Each number is 128 + 32 x the weight over its row's rms, rounded and kept within 0 to 255. Layers, rows and columns count from 0. Numbers have three digits each. The size before them is the row's rms in percent of the matrix's.

# layer 7 attention key, 128x384, rms 0.189, rows 107-127, columns 288-383
111:141113147161169172167154198191114106105109129170157131133128143112154099101120114189144137159126123098100050157141103153158136111132098126164113086122136109100143056068091142126133134073147150145120118159201160128184088079118141134130130187167117142164155150114131070179142107131199144160
100:103060124142140152118119138045087150128152154167108127178133115100125127125121130128092171127100086173119137143144183125138058181130123142108085100136100114151124115140108133116178112105127105151130121114099142200097093120150114075187151137103133102113133186092073036176118125107127146099
099:156151201109118122153188180102086120147141087144114115149184173130083102174113156169210076151113210148132149145137089147128152102053127095113164173172109111157168186232166141156096150125181136080167135119132120105098209097145117133090104127081135154103128091119159136103140178143124109119
105:104077171140104121096129081144171177114177068114121119134117141157069118137091096089108078124189180179088183081093095196138125150146129133119146139138128147132135090139076171131139132131150141073151152168109160040133114156081146100082121142134173141173183103174132089133106130143112075139
103:138120103136116173069144168035143154159150160160100125167114115061149177144136113137131138156132079178185104172146190108095091145149147119102117163153139125143146159091131129120118062143106088064111098195084189087168132101184121098114122119146141125128109141081127074129162058146140159078
096:113141139085128171157143090115164156138139144170076141123148146134141138130143069136087093163122111101092183154133102146174097068119082150115174116110051117062184146162138185119183115075100154186136104129128144107131142139152162090132114142175098158155074079112073166102165128132133139148
107:149100134138174213167103113095076155096121092110128116131155135169122120128137138071149091160133126237061188044086139129163089117100145149131144106131098087068089088115139104141129080115113117112111087109135146182138131107114152116129147188171082138133128127155093210168128077097171141150
111:108134144138135103056126150104159110178113126141063078172133089145062087128149154147129040164103140066157172105121118126069134134125096134028099106150087097116171144114175129101097161135166180139174123215132057111169127152131085144109104139149153129206057106170142158103110124114137114069
099:066162131126095162119099135119141077099147091098131124152128155139064205098125130130085233096117167153108155166046097100147141105167091162109143147172126118148124125126121151157150078173059129068139177169119129155110118172141127103146109133131138138136127106147146048106072168135196048142
112:061139204152117143073109171101175199157113116162128100110151119171170149162087172102080138146172107154182131180096101192147162119142135155086089133177109095106150174166081071053111066138132139138161127093127103149156157171104086138150159125133105167075099073055157111119117180121107125167
099:086110199110118134141138204115125138114173079147144129171186169102140098089126183137117125111137217097127154156156066147163105091076160145144131117151109128090093142128121128152168127086123120125125104124138102116156149105195112142129159063113154091147141100143167147090091175127084111161
105:187098085167185087143171052155104153067107105193110127173115180133120156140149117123160106151144111172141085161174142118156139131167166078053132132153133099165100141119104104157135118144100100064124113071072100168180185092136132172075093112134126099040160135144117150116144130120190116127
103:138120061084106110153119180115161131145046158110093098194138162135115136125137102140113093100156149161110068090153182152150141072107104136128064084050095104168075143121159139061116161135075109119079126104169094115128087131079129145116095127100113143078176222095106149120097118101113107119
098:089120125142164121118081112162153141162150148147121135147109161110080152131101057082101113163111106131050125181201042150143123095162123167125055139146132213149132107110084217150174115151073079176162138104126102064146116135154138140099150173140129143130163208124196086182171169131114130067
104:139106129151133140140127169160112117136101023108111097159168172085207144145132133111126095174099157152148184054079095141042136099132125114167142113090144172105084140158165119103154171145066105122149134135141089135126188141170131130116108085146142159184072198098183144133183194156133159141
094:168114086062139149105108059141094154184130089154148086131091136116116128111122112118106179156155110038136208082121128164080101116136106153094106152190141161139136144121118148172153106145102135092092096160120141192082119174116113165157168115156094125082108211103109117124137145093105090178
101:155097063145147162119141103160143108130182131133142096069120190111157148121143130121152097112180121093164148118137093181161111093089111087084145100105128136115178151168081092148075150082156165135114143105111117139101118078107144155142098092088147130138162112179074157138131070091162133145
100:088041126165120135049094065095118086109111129106128075141129107083101078142123061071147136177083114142121141158158169094142170146109105103111136124130097124115144182177130178158086132170097169095162157118108133160108087102176114129124118142080139153111197134123076181097074117063096128134
104:129153169161132136142141108074104102122174129168113134168136091204178123159138148135136142156115086145066105125148087150073154141176147122050130129120118107078121208109114103122117120129121126149018166108150165115119110099105151141184131132090116076083092170089098093182132157158147096128
101:095098174111117177095141131184136159178160203157106132079085099108097151157146161155077149153089116150141133102136143154102097137068142093130130127163172139092087149096088088187099064143127095104076151132200146177121159085111101122131062079126165102127154183160113064108170106127097117119
101:097124137090141119106134125126115104089143056128093143084128133132170185154129110204059084128163158122144152128169149089126181140136084174137144099083127146154144065134156156093124087089158148130142154116163079131030165086166098124105149145077108138115149087132104148171130151107142128099
# layer 7 attention query, 384x384, rms 0.197, rows 236-255,300-319,364-383, columns 288-383
082:108115094090106172116125102157110179144177109068129103134163112104130136078166153161164162180154066178064200203111129105150120140127110115046141102149116108201104126145059150150117117168166125103143096207160140168230234106111083133121125168084130142185133088142181085136110107121149107131
084:140104102148094123083135202132134186132099050148100110126123140128073056022132144135142123109138175150125125160136117141151088157117093071115164119145158114121193124113109123109137187156139101046162158128155137176142168126188134117088151108171084099105182086111111108125133152137141154100
088:123064244117129147081077196141144118111088135137125103138180147138204137133168096190143137121099151138159044180140153085114138141121108129130120167132100148095169124161114035109150115164131170144120117148175091133125142124126121136070113111167082123132126071102151153125128132110151119163
095:143129137097155112174108147130072083107115107147132127155176163164151106088132164199151127126135175126101088105134151092149164167164118102185087140061172189073193130121139131132074153123093135093123125100131135121144103121182062171074149190099147105156110102151086183058128102123143109150
080:147119166120107106131140089092153103132096127129137165198109149153059164172196107092135160100155123191149111110073099099097131116151086079152136109127051117117138171098130115090115145126193079129136209077152107131127121160166124107098116148137110117054113198164113082099168082161131128143
085:089087146178115097144185116144095169134122171116124125083164142155219138150144104093158090123164169092134142128085163107128140075204104118097161154092172076115147102081148154130164135147183070147132080158154107139135163098139120133117149138101106178095071122133112102115127081134152160085
082:096127097152058093163127159118152167132155118125116132111207093134168156100134115043128127176146090067095115196128163101092101087088164152197122104084135121089095131151138101125127134192125103190143154184116132087147122071146122204118110119184153141149156104071156077117151119149134162172
097:128094101125114125124098085129167118132134104158118130049143131106057065165136126099133168125174111139065124078130143128118121161129130136115132091081153092092073158126154110123167131118103149069113115073146188116155110151126134131082149107144132082119146073099185115134154210144154160147
083:093187102122151130118166095136063129128119117088121102082085051124156139117139152105105186171173135152085166174115145100156114110167083162050133153118143157229048134122146150169127095133187124149145088130156096130128122166138116118161159105086139192089116123100170158123108105140117128109
085:094101150199138129130135157146131109159081133138145147123137157092075169085092086119120126135116136143163118177151108127131081133135104093174133137088144124207083179027102135101108119103115087152087205080141096046148122098173141094122116098143167152090104150134152053110171116091170099150
088:145198091125115115088113179125116087121171129136158144209153086124168076120105144122131172138143092132140123076100167075190127094098078189123097161125114055092120131128143134130090119104162146110115222124108164108118080170085129151166093119159114146125174226120188167155076162148133191142
090:130141173069144135117175117103175115106110136162178133177154124128094124106098198164117148139156070149097152158180117134111148174092141135088147171142174140093097135146099187135145150193148050115135113127140139143095144110123118108083138129153118082130087131144183139122164163124187093173
087:134095160124165159070126146134099074166183137134143132164096190146111120076122172157104077083125148111141140169109058088124137175110134142164088111092081109189151121155115142143071161128134149161147063141130126100079150095122120067133099103160129099122088127138173147126134159114136106152
089:116066150122146095101135141093129044089160112161146148063084104142112106125148119153153121100118173104125088114148161093104116168114126171105192179076139111183138107124081089112104177104143060234136143104103135120128111120133115151114149084142143061104101092174125198140141151119108112102
093:107088192198172119098150113129122078126130172125141155122135072117102123091145166181119100096142155086097116091132118114166111081124142150131158142137187055189120174134184169117145075149145150123128121154120141082119189154089169145138116100161128076191167148155112112172131117126119114096
090:111108099138140080097123127202131151099190094107183093053119091094140135134113118097106148108097122115066046094101096141129133120147155078123047131143034062134128091102152131093110215110130130128125143166056125119105127096195076136089148119145095109082114062120118154159120072130112119107
086:125106136157156127164088128161105112115132207108163153170113136123073094119142134128130094158089115166131215090171132181095150158178096085124138076094127117097099043129120104139148094141129156114123116091101077123109114147149103091074168160082113139101129139113169092111109138090161123160
092:099186157133067151084109082213172149140092110106156099155175160096129098112160107132117154133111171139132208107140122142115099145149136132114163179094151130088121111158158145166173119150097083147139100116113062114089115169099157201135156148136164147064090126122098125146169160105192150135
091:112071095095132077115128111106131043134076126137091122129157186126086138168100106169163109105178129098167176149160177065110181087132159126138102144092163124167183178164160100122121082154129084180147113110163120126161180084159125147116146182123138105161114128140151152137108151129140151141
086:070101120062122137158075157124099095132111138166127132144153125118126078120059143103081102069124136135052178137134118123137158130055165103097122103099129146125065141156112107154182102165164148142127137124127116123114086125112211100110134145186135084030170110126095173163137144162122103198
095:058111091075107168086096090137060124154106114164125152121157183166027138066095078146086152138112170139090155099088158107108117118122068074121096063141129133192127143138134123141157083116114144097135098218110081168136137164094113147098117167123174136154118116113116092158118204135118149103
097:138190101093121115131146135095091120137146087137147119134092104136124140057113088111187103124104191125132150058114137120133137183144144103125107120169056132139200099131142113151183162127099155097122108112143112120124185208129113170083108129137161127089145136113179124118150135137081133095
107:070107141123162135141144154121168075166125072129154114140127159131139146146143132074059051165130118132173149093067104140115121153136141097087068131093086105132091081119120133121173118131144157088126115167077122064136135136089119102146196118147164103098110098111101107104168129150171136123
107:160141152117145171141137225117198197139109096125082096140095128081102130141130108122121136127111127139168061115114105143118105116162088091106087138106134114119122106123134109179113077074098146108123167115138127130119145149183139111136149115059104140131170151115097219130082105149076070103
111:084128091105189127134123171134110142169169094142138097083137112128122179141156104066120136153122123136091117122114131097167103119111152144140111151114076124091148122091065164159105088068088094122123114093135123085133125064148128109165117194089189118082146118141143137087151080138071106106
118:172188134164167096119097139145114132153163126087119124085134109102094093142147052103170156118138083109104148048080053129117104154155115069166137117128092098108091111143093122122093107109114166077117080116149118112139162097139066154134169154192139176178160159169146142158160129166134187093
096:178191119102160126132090074099148139130175208141098105150151200074090086059112170080131089122141092110119140125116089164073099175164099093145131081091101112177158106136136223149155144148178180126124129216160089129162093101146151135162123154134080121091170183142118130153163096091184144062
111:151084123153144115093101086154148161139087125098115166093168052113102144107094156115134114140166128081096138082110103098111072128159109072150085080111141079124129117084083132109127105159140160128131110129135195168109112096108097111150168149149091153142248059078159103131092071167093166136
108:109146145148176176144084167126139148169129113138193132081128100176185143186138160170069146118168136079166169062069070130158161087108174142094091143130145109123060149199112082112116024143108124143150092097149131151154127148075130095179165171127114149097118163125121075098156119145136133122
108:139097137120135124158088161112155115122139135097084127136054162094076130063119122091125133141142114081151154106138161147086110078122107158124167155145149121144087206173108162106137112069110134196125130117174140082188108089174161139146170083178118103129133131166091144049109150097130118114
112:162144122227154183111194155140173144124208123205157111137143105169131132114104171167153143130141125083149115094082184172120130096121083105130109139150101100057159113142071116087153119082090141151122183095071026129111154159140102135136086143157150133057103130156126140148121107166139155044
112:077205141094072157140063087097153168151100226106126090192123080201150120153130185161142076124126135138181107114175121098124147137159144126140125134142139169189130127153139140108136140142114097091127148132123119120112106142108109085130103166136124141136188136133124115095107091064122097183
103:171128094076118125166119143121147153126099129104126142121208203126163078046157041112172135120155112137057168077151142130149133193131077113139115129081083119102145076081120132077123156096153139153138114173100097183144104115180119112084117115144113136132169126104131125121133146117083083115
109:155146094092186121156131108099193080131112138098156138132112173129152170099167132087166064139112115127136196152092120174095106174123163144120160132102162213125166125158139096080090161111117108173133129118115178128142085131146106146125132077163198163133083111108168123117127132172127177169
109:135068154153179119130130164161147081112150127124088120115094122132145120091128160094081152131166133094143160147182139091178113154116097137183140131074149114141098125115158170124158173119172088068114142176111178082155075177111085113113197159096085106139195093117158110106100159097144080123
109:114169100142140161087178127192186158138155107131163163084082127150151115110108114113089083119148097152095060108128170105097122112133106099126047127181111185066130123141127073059109140137108170126134129100146101121149129135150152094158122130140131125081132175124093116150143090126129117133
109:111132144150080099177112068073150165131158198105168152178142100122142132125133105069183107083076152096129154122181187194144129137094105149147118189178093097149179133131169114096068095114134092171116140136119098132131121112113110112177112108087097126166160127087118099133078167177126106149
118:084092101112058140108149057171131179139172185167103157148136108142144137126090103087168115131110143169102158121171111152092121124128128166149067112111129154174165158144136110189153116100060151094118145133190153165090125114088176116168171150102131182152082204118110050118113107195178129134
111:107068160169107123071156115140117151164186067183133121102154109109139125099107083160170118128172128112069133046141126081126178094116113126121094094119171120132134116118157117174146108103110166121131113151137102109096189142062070157156135118138105166217123121132063137130171133159115162086
111:104135142134155153103163082133116111121098124119057118131155139111132077142080154124120155124124096088144135238114150107121125147073061098140103119095133131129176194149131108127106077164114146115123116113145124144137166141124167113157166202113140106109114117143109162150164233034128107167
111:064114115118143150081094125065071170113130156130110118115114174161057139086097096182064157105183128125085169203117156133093135129161078118121164095106191135103144202118144096074139072179097131138126154169165127069224140100122099113105143101120113165092135098122113088106110070162129105101
114:160161063129096142149139153096143107139157132188137130106141119168151139058089078109193058121118104106144145127106141137169121125135128130160134112190158113166150129063138140146152073134104047127128120097154135121108115157158116120107069117156126138124156152122158117086077089191172162135
114:171096102133150126171152108116153075163120147102103122118181144109125135133152107070149124129116135182127121123116136114122139151137155172056122146169148139159172104132148062149123185156113101106135143154161149160161150096077140204118120188196181175104125149120099109140118048116097114119
114:061150142126081129205179151180160169133169126142089137135088128124135100058169138162084151193121148148172205102156139162114092120144121166152116171166153123185160197164124102114132150134137030191125137100122135068115157155109123157129122104099111174192151160096154139129134120166147132131
111:114149104168084111122121154064150208148126149095151095136097148057113167056138129147166132166157112079123107085126133120135075152085239165122147136090128175130086186103156102122100122140137134106131142122157165133106095121102100102124131159062143138117142155192158098121164127116116100037
114:126143119129125138136130160170141131167124117160079129135088156129128060107180117137137137086079102134126128116118115163134143206132087164091083194086078145168133149100120123170180143164127206111134103107097071158138080131155046088092108122114104170145090097152063135123187120069123088138
108:178071079112157121147155170089162094111104094091141144075111092120115151148151104108166097059173097109144112171131114138159141155163085147153131143128112137128133114128172205125157139110114127120134128119136067145142143098171110051165107099141123138052145085140012159086123100075128167146
110:135126103110120109134132109105120124147156096130173133081064114146123129097147128092104110155118142122168027062175064092113109117107140117146161149104126126122103139113109159094206099080108175198131152076121196168094149073064183113128140109184115106105152187071150061141179069180111127128
114:150077157132126096175115084160124087153167129126137115142136040151119087146105161075127161087091092081165099066170049155145132123114191136138101102123102131137066130120142191127024118139144193137152138174126164124115110140135140083087136125131141143183100158128173116148132143159120163123
119:118075158114158087180100125150118122117072161091170114134148118132080148093076169137111182120130132128153087114139056100193174173109129027181155149151195102131191164181150148100111163094021103135116097129148098162119155126141200126127135118138149134161127106159132137134117147149168133093
121:081133130075134133140152130160117072123136071127106117130155148115116116084107090154162142137118087048173154181149153101134184175088060051148125102155124074124117096128132131154123182082082169071119153108104152138102109118123156182179137096136168107149121141144082136142143193192122114137
113:082106154092125155180101190133196166132159119184122106090091112155127111223103118173133123106143125140109118093087103104129239149145123093158134133145177085165071107119136069097101096163094118125127127091132045138184044105151096146177177149143111102173149138091185136103171146112119106098
113:125127122111097116146185140135168142123137131126183142069119129152155077148143052171139167138119101110130101133087161138143154157117095126118166131151119163126188066145135062101083127098080142080149102121132120146080143129188205129189104100124177140061208084131184149149098114208108131113
113:123080106096130171036111181158085116115103127193123119094168131161045127159122098148107181152139117105164130143125143136136174163123117105155115126087187133111193093191165130107110123075128132182150094112141136142142121065056148105172167098133086135085114107080118118119105134114117178113
111:121141134133138147087126174154138115135095087120148150172167096112068119169067115100100190123166090152124108151116104133142114094099111124123142150119093078085115184127169077128143117133081146120115149115141115122115102139045103138113133124059102088142074099146103152126083125081133067103
124:090136133171180100131161196125171167116038056173114152108093138152112123128111092111137080131143149169124084052145129144131165138144126089078118124119123109125138189084102146146141142142149087158133166142147140067081111170155109065097133141110153120128078080145115179129175122112139112107
112:193119134104119120172177107069131079134133110130098149147107124119157148166191111120182108115153150118158132131135140168109149176128148116138161111140093157147150106157178121105121120137129101113134132123188174124157139143088148120106050154121131096078021136122104092108138181115085166129
110:058132147154096146120086100177139156117142123151112128159129132138107121115129100097140147158154120105120179120091146108120114149110117113110159114170194131155172129157132108111080074085081085082134171129086151173132080082123142082143134089130147105101096157204121083095151135124139155154
107:144190117094161082157134138153111149132115072156131142153150178100144128087093092126126133089145084111090075096161098124102150145136113181138168103133090107154098113149124152164158153108106170131142099160135101063072163115114134084115118108143126156086053114106131100107131169119060093118
118:171088158142053157144197159145076143143086114135153157158118143083112075142135108119149204148174194110065161129171126117131126109130136101147129121119117118115133129152097159118135114169149079147125083181144151113100137144162108174133108139119145099153113158139079133091048152138106115095
# layer 7 attention value, 128x384, rms 0.216, rows 64-79, columns 288-383
088:151133149140119072131138178085102094145086101136075143132144130122147125170168154101092145095201184091151144164177099134124068129121116203141152169089103140115195148148114179150166089157182155120124161111175061149122162094049117128090069131083143116123145122136098151123115127051128136157
100:113126088135147137132108184096148097114192156104162106152158153130052099159134180114203147153121191134130102128122130054195151154176137210173129125093111146182131172128108107151142084097125102149123190164142148083157128136112143131098080157150136129112111161127178145167113155101134047135
092:117170167075164143042146187134140084131078151188130124051110157125179154142140058173166139155145138131095055171132139150102153125171112132133136129068162119167102151109151099104107102118111142075136160129121081134123063142088093100105145168164092101123135137128138126113128145109154087120
086:142130199151118084137135140159194094143078155083122103107165187077079127142109083186111221105134069138119096167148125133105153176168169113087157120107132220193136132116111171177126177107094110195125125132140133138103097077132140184097133144126172096167179122132187141128148141079117181118
087:147097176120120142149082142103136159152169112128102155071180138074133155097135051117188150067193119103151159140141130155153163206083133112115130109156106102103114124109148158134170156080170131147145073147098161118083152089138143090169095104138146139146146131186132101125107137136129110213
087:159178174138120086141167148067112168129133172111091129182150099117109125076142143135142143197138145152119159059144137092103097110157121059182146128140085117169119107073111120106091158138122075155136112144101089086130137122110132206152145188136086115129078118122126208154111110128169138119
093:101110112086119176107143110101102079120100056114083142088240132133158119083093115134110086126141153145122130089156142167101136129138108059161092124079079069163100202096107144094072134139137120117125112168150123216138150103077118148174134173194099117110197071116133079127163158193136074155
094:170197144135110122178107109134138145144138164107158104115095116085145114097085141178086116096135149114095110148098127141119108110197142117134134133156126106171159044109125219086134132167171157139123106093158195123176085147099097118122144127086133158084113173157120121119198153210131134092
092:150178078124118104150100125165114072123111144165130132154166134173064184046119090176105162145108135125139148125179169127096109123061089148112108098172110120164138126137076119151134110085089167186124138173120127118114137088143169117202131167146159112095130181131152177149056148151099132106
093:123106137092110096176097160167132180103132109119135102187123101164156174149096133136122138121136171119169126067082170188057159153094123154147145139169100113094174106124072193154063154071112111114131154119129162126011142151122159069087154130126169136117097089133178133148124111180164167144
093:149143152157191101099160049164159080102136083159077122091111099110092110129093107199151062140155150134122150183109221165142149099162130125116102160081091128064153182163135166151120154139201089108130125089103154125070120121090103092052106112142177142120151149115167171136150085087151113183
089:154114102111147101073146133088157094146094049136099103125178138121099106110132078096163092159197172164139109078051111114158100186135106157133132116103107161142157096096120235083090086136128133104131146116156110101117129142109146131142102138242125143158132084128129133095101098110148181119
094:131106090127164100087088151090096088133143145152137102209135107116154135130138112129149117102206201154078151101113168120077132111243087120114125119157155087136095178142170146164183158119128144125133112099191126130055124117164065150086115178099126118101155111068102111110186184123092120124
088:079120128124218120118117118115120121132166113110129135088196184117109185171143174069111058122177124176103160129152119184136108119108104148087154196151146137161104089114086124106090146180109122174132086175115105161129122120151120127118131121204131137128143140132133128129089182174097162109
089:182095155114129159161118100170115108116087197154147137153184091127117045033135190127128163087115153086050109196166106109122126108169113113134108122125087116066161079067135130115107105134109123144137112167070156123177076148148111111161168081116089121095128087168133144081157087135126149132
094:081165123103125066110143109153147167138163161110099121096142128143114067157175083134103115079109094113173142086134065166138142167154172188113107066167131082110120176130144182073119115137092162175119178101154125097154125116090065113159174147130121144077098090136116089104096067182091119151
# layer 7 attention output (transposed), 384x384, rms 0.578, rows 192-207,256-271,320-335, columns 288-383
094:122165202139164165081168095122106148076139103160092094108066184137194107097145091207111171082087105122140196204120123128113102154115167097143136175118107098116161143137153125082171178145102112106117092128148128114077142089154153120085162105097184111151162086114150166103108141093175080132
083:218122192103150156125148150127137102111114115184137131120131100153157164156146108120146077068104122175159134116126140110140154169144107137138107129104096040062145133094103092144151150121113195089080212114123115163110107148190157146172101155147103134141157139143129127140169165098126093185
093:169113142116107162202084146126177180190122118112110110076163130201115113126080178141160156117171183143121166098176123155193106165139114126153141118138161095089156122116091150115187142073130121065150145086126100129101106186182128078092122107155075068141121065168133149099067142146119106148
092:142153118131103124116127149153120102198136126164146104100144181171092068129100155123103146112165131163126094128131084132157107107088139118095139122108115061081098088127125139160101101101123121124059178080197141171122138150135148124089078146120120125133122142186143119161158152135155151148
080:138134116098143164083155151121104140112148169125111146125144130165168145190151121076153137120124038141143142109147173134102089179089126186138174130169183162176114117117140144076123111154124098117129128115157181147129182170138178148151082099122092124152108142137107138079134101169068101053
085:193112120128148159099107149085145142114092161148105053121081150163105071117147155196094129115119142136144152170183124106129132153128142158084103172147125138203144109143075117176153151126107151142158116130173048138166136136139080097126167081121175101155136174152064155139068146156116113137
083:145120142118092155107148166141099137179096116143115155138127136122092158135132170101122064126112132158160181146045116165136136146165087116063115108159093120080159170111104180079166125082109128170124142125140120143082137120098132115152112110205043122073137114166112123116117085130123098150
087:164104139121106152127079127137158047119169166134138161135125086161077111102188149068095087144135142177142134111120097178147152161182114104105140067071174122148095156137091120136119159169171096086094182123187144145114086154126101091123157121109168106163137194173157086142060132145103123082
089:089138178155158169126088122169122107143044167110120108161190111185149147144034149201157174090135141103142125107173127123096159158114090169131098139126119119133165130111177157146107114156121160069196151147126160190136068117151140140114116124149094184168135163143099191108128155129099106132
075:157079071177109093120092178106162148135090127153113135135204066146092134117141125103140113067085098120110149139125116120123074102168136142102129105104142153106131110138163107145101114096055119122065182089116118121135110145071163025123158144144117139093145136135171119182115123121130095098
089:159089122132110203099090123151169156087121124122134127100143131070133115163141111119143105151175130119092141137150135156108153094163083132098132150106130144136136139158134076128114144157054136110165103112112157143105092154066080121120117112112186172128091130151157139126125128118128117165
086:176144127111122054125134136161070083183164098115102118081147111131131102145169126109208147093102132110111141093120144201184114102107135145153178150125117175071147124106078204144090136124163151138130177109127135137081136198150209108095099069148130127124129118215125157116129103096125125109
080:116146062176136133116118140158103156114127115179201132092131060082159162132096149187152164111139141114137125106039187169131060083150136127105106111142146141146093130105113079098112163148111098129176184155153133114102054170143188139096134148066114120110179123068154068191060155138162115085
081:128142078087131144163105170113130144124092126108182120174092144101161116114099128120110119117152170169116087084107134120136140171097105083071054113121138077114117120125138126132103146158118111080099204066174129156131106115132087164131068147068128088181171100110063104101184107159070169108
074:163108113141136209113107097081135125067096121140125116105130136108131120127087076049156145140111137162096120108146124145164101144112126113094120151074130106148119116076116113103165127148130164119186126102124172150155171150132114133108146112153125144108134158163096066055142079088085114078
082:103102125186108094141151119124139168153140136167115157092147154162116129109167126154183104074135119145107119110126136121079199097105084085134089127150112092162168154111152147109096074127180128034119097156109137162126116102086076145120110112092108106108050099081186153068126174096161140133
101:105148124050051094110140117137109101140159116055185125167122101150135115114156105132140140156122186152196156082063141129121060134159157144086085128109155128143110071139195133147080110147145133143179047154117113167185072156130142094218125099128126139153161119113099187130142130167049132096
094:118107139119132120093115093146145190157127103091092113145110142063136184117159112087095123078148107106132114101124065161091105091070147062149132130123117105145109095135063111107161149148104203153123085108148096130128122188114091064145148104132094139143123095199142136109159109148083146092
095:145091120080120164139189093149140154161177149111126138165131124091116166096129124146171118159123153120137132138129153122123119125067139126132074086161063172088152164212069149095124117166138094109097144110123171133137151126130161157198081048115174149135106159095137148130106127144109145124
103:077173114147147118171117149111101085143141056146129100112107064152085139168125133190113123105134120120124129104135107116110111083104111123147115165057169134165164136117168083056151172170163132078085123136163200131187206103073097114147103129120089078161135177134081137131085142092080050097
095:110157073141092130094178135089117128108131116164110096132083093129076103157139154155089088173116153156138174162105110132123112133201130147155148183120155049176112148125149108176108096103159162129195080110130136106130095100152143152118135163101095129160087130123104098079170096132149130095
094:118157152120112112118122171119116140138091099093119120108100153100135177192087110097163154120109155135183154127099155156153117121089127155073138116148160115125116165165190135160098127067124111143132173112155163164082133137159148082100095111091171159093093078136197154093151125090160150168
101:135145106119170147151110156133156146094118194122209150095077147082144146198136088164088168141105095179127088143105088142094155121133167141187114093112138123159136113115058093128111104114150142104082142124107099084162107164168119089173118090075168136128068140145128148117154115119176169085
100:096149100125159101119100133121133114139118116100074117090130158180157011158077100175136174172119104122158146135134117097132118125096102128158111130099104164106132142138144074123172158082118071183137139125099099134117130103166088127183111147142132153088113127135160120119130075074170079173
099:116144115179153096157088118107124135053153174130194110125109136091121092135123120137066114166138113116136163157052120185160148182141111166149143155109084108119105121111135135105154166152171112142137162123129135097152077159080109096105179090149153161156205080137104078094167118138169120153
097:104163108088137159085128074147144060221123136151148044151151190094082099125042147145097149141144098152099118167207153122134141123197140155075171161113195165161130122176094068130205151148092127086066115150156121185129161094140094160139110066078109097154136097160136113165153126124140165125
107:105127131083096124167108145120100081188099181071176122119135131120091088125131146142123075119066108152065190134120072142155087158133105110098147134128112079138149091143083107170094098150111101091103123121104132107155107067152131116197139119132133150142163190125064198148089160130077095138
101:144135162141109183179092153177150143123095178105169119157123157140183114071093111186047187096107118046068115143135154145142147121119099048127135136113151042161113109161151073135113123135129111070134130090161146121168144183122087079164100093107143139136122197105134073151156145120098146091
111:168176139141107081182124125122134172121117170057084084087127127124068134141126147170133142145116093083116142146148094125113105101119163132075131148090097133129124072154124160091098063135159094121190140094104135139139165154185096031122165096171116158104091116147157077117073043121103114128
109:126140152129066131177159127152153150127088147096077167122157054115203157144150137172104185097125152098119126117133105072177134127127164103164157158125055128163140130112157056181073117094120178123204139098193073169105185069047143107120155114093132179124102183037131161136141106151181090142
105:115106172126104124140096118124142135137107154070080149143018115111168150167130089137140113124154126157195125102093149148117194121111159140133203133177150173112079151143176073114122144143149124130193174162154054138103155168042100158119094077125126142206141099141118135128150151137171158159
095:147042034102074202171171130100122155110142112239124154069150149138109120079105130181143152115117122124113120129101091131117106149108093124159121104082149214128124120119114066140126178142117121140135162117101120186114127082094180126108141133146170123097141133137110121108139174168154134146
108:143128077095082153138128153157113171164148125165113151123106140105160147120121122115188127085171101170166120148150158111156117089140126112163163103123112116115131120112140080108226150137116097114193147184118167099140152150188195113084149167088120134148127178129136059172140105089165159076
109:080126079110132094147091125103114124053183083161125132082119189171137073126114102116114110114103133192176131120073162089152069127151126146129127126136122147140136137169110136201103103073134071161040118141134109100118118137080142117096106151168161160137104142062101134107152078130149078150
098:116165149166077110079124179103142118120104149148106143150140129145181153100142107131097095114088129084096061105143126117087128162142152102153142093082141075127148124071191105147118091128107188166183132111125115145127104062075172146097178121052105129110129156124113144156149136100160116152
093:146048193177106168118197145112111176167122173170102124153131163123193194143139165172110178162105164103154114114142128127151167172112113091047120125187044156090094156124124122162082125177128103147179163036128133147137096081212110139100179121111081156136106063112106161129089094169127081174
109:123156130113121134168130123193096071088105124146143124150102132150116128148071082171139134108161118073073152143162120126149158155122139095115005109128107158122124125078088187120155130144089140079154161098155161146131109130164116083109117127117117113080142153121152202215155148188119134191
105:057125115159135114154089131143064102202112139109187131134122122125105064103163093089136108222164108219147095135141121090127105187154089144160144126079122099102127159114135138112131147082147124058145086117076108137110171141162164166191104119159106154039185118217151108128148053124093168134
118:162081150137140113148119113065122096139165154054139080139142102163130102132150156067209095136128183081109122110160146113168154106148146078145103113102115100163133117093183117138117145135180171136093136140133159126123113138145170124037125150142143146139170125120140164137096107072145103120
106:126100123135096088116168097130108199167182151144111097182141171091122173154080144154141124163105127155128160121131127209087100125124111171157161087170122191166191115157097059136149180164073126100123073153127126156123121167118097156134109133162121181153099096123123145117148115138135137095
101:150103101103108156139157155125126113110166098105119104153128139119171143134149135160152113133083151109161109111132157059161127141095114138075177135135110206175091092143171099197131146105176129134176143154116106123138193113096095187083071154124163073136141122100155122146087167110121066177
109:130157191139194156165197138142066118116108134082085113059113121110116180145093131131129118145124105204078173200117116142111154154115079116107131153153073120079172161112101134175134165149114126130117120171200110121113102142116161153137136128110115157156177112104104087131114150115104109076
110:123095141107120149095146143119132125128088101135067153120124155134137142107128146105087151150133116125119056127108127167122132148173097166132086137143147072105139148101141078100192153099143097124225106114160175083140144115152136159044098113129071080129148096111112137115085118156140128077
096:058134122132147107078125111120158100079158075138174171108127137108107146118145088066112115116173158180168094125107119104146125076136167160143135129154182129130082218114143121124174142127139180159194121104078105140138140151068130135162124118100128144125142161120142120143140142149157197151
114:100146120152106172139135142114079163106123137123100113167087136089152126118151137129138130168130172142115128138130113097110096206110090076095150109139099092142152126078141150136127132098122133158125065164116063067107152155127171142106115148124145110088125167089144161115165096140154107099
112:105151099192180110165115103135180138123124131159172157095131101150043100109154133112086104139158039128117110116113146139129134109141154153087141124132149103146087114146056194117144145146152143150155091093120095044069071187162078112132120162180115170124126073159139109140127160121134110128
109:149195098120169095151133124077154126174120085158134155181152132116106118139086130094094161133075170118118118113118088128124071161105141131084134143097157132159176084151150051167133079077144100166126050111123136171109129081118131131137072140144109104042090109150107081136136153147130063127
097:115181167139180102102154095180166135099179142119118153185107066147111149158132164143111173138149112173173177094158127183132066144056150112089125090184131131151130124143157124150109075154110098132015112080138151133118138126150146185122193161135140102116122103147101125093164108164135128159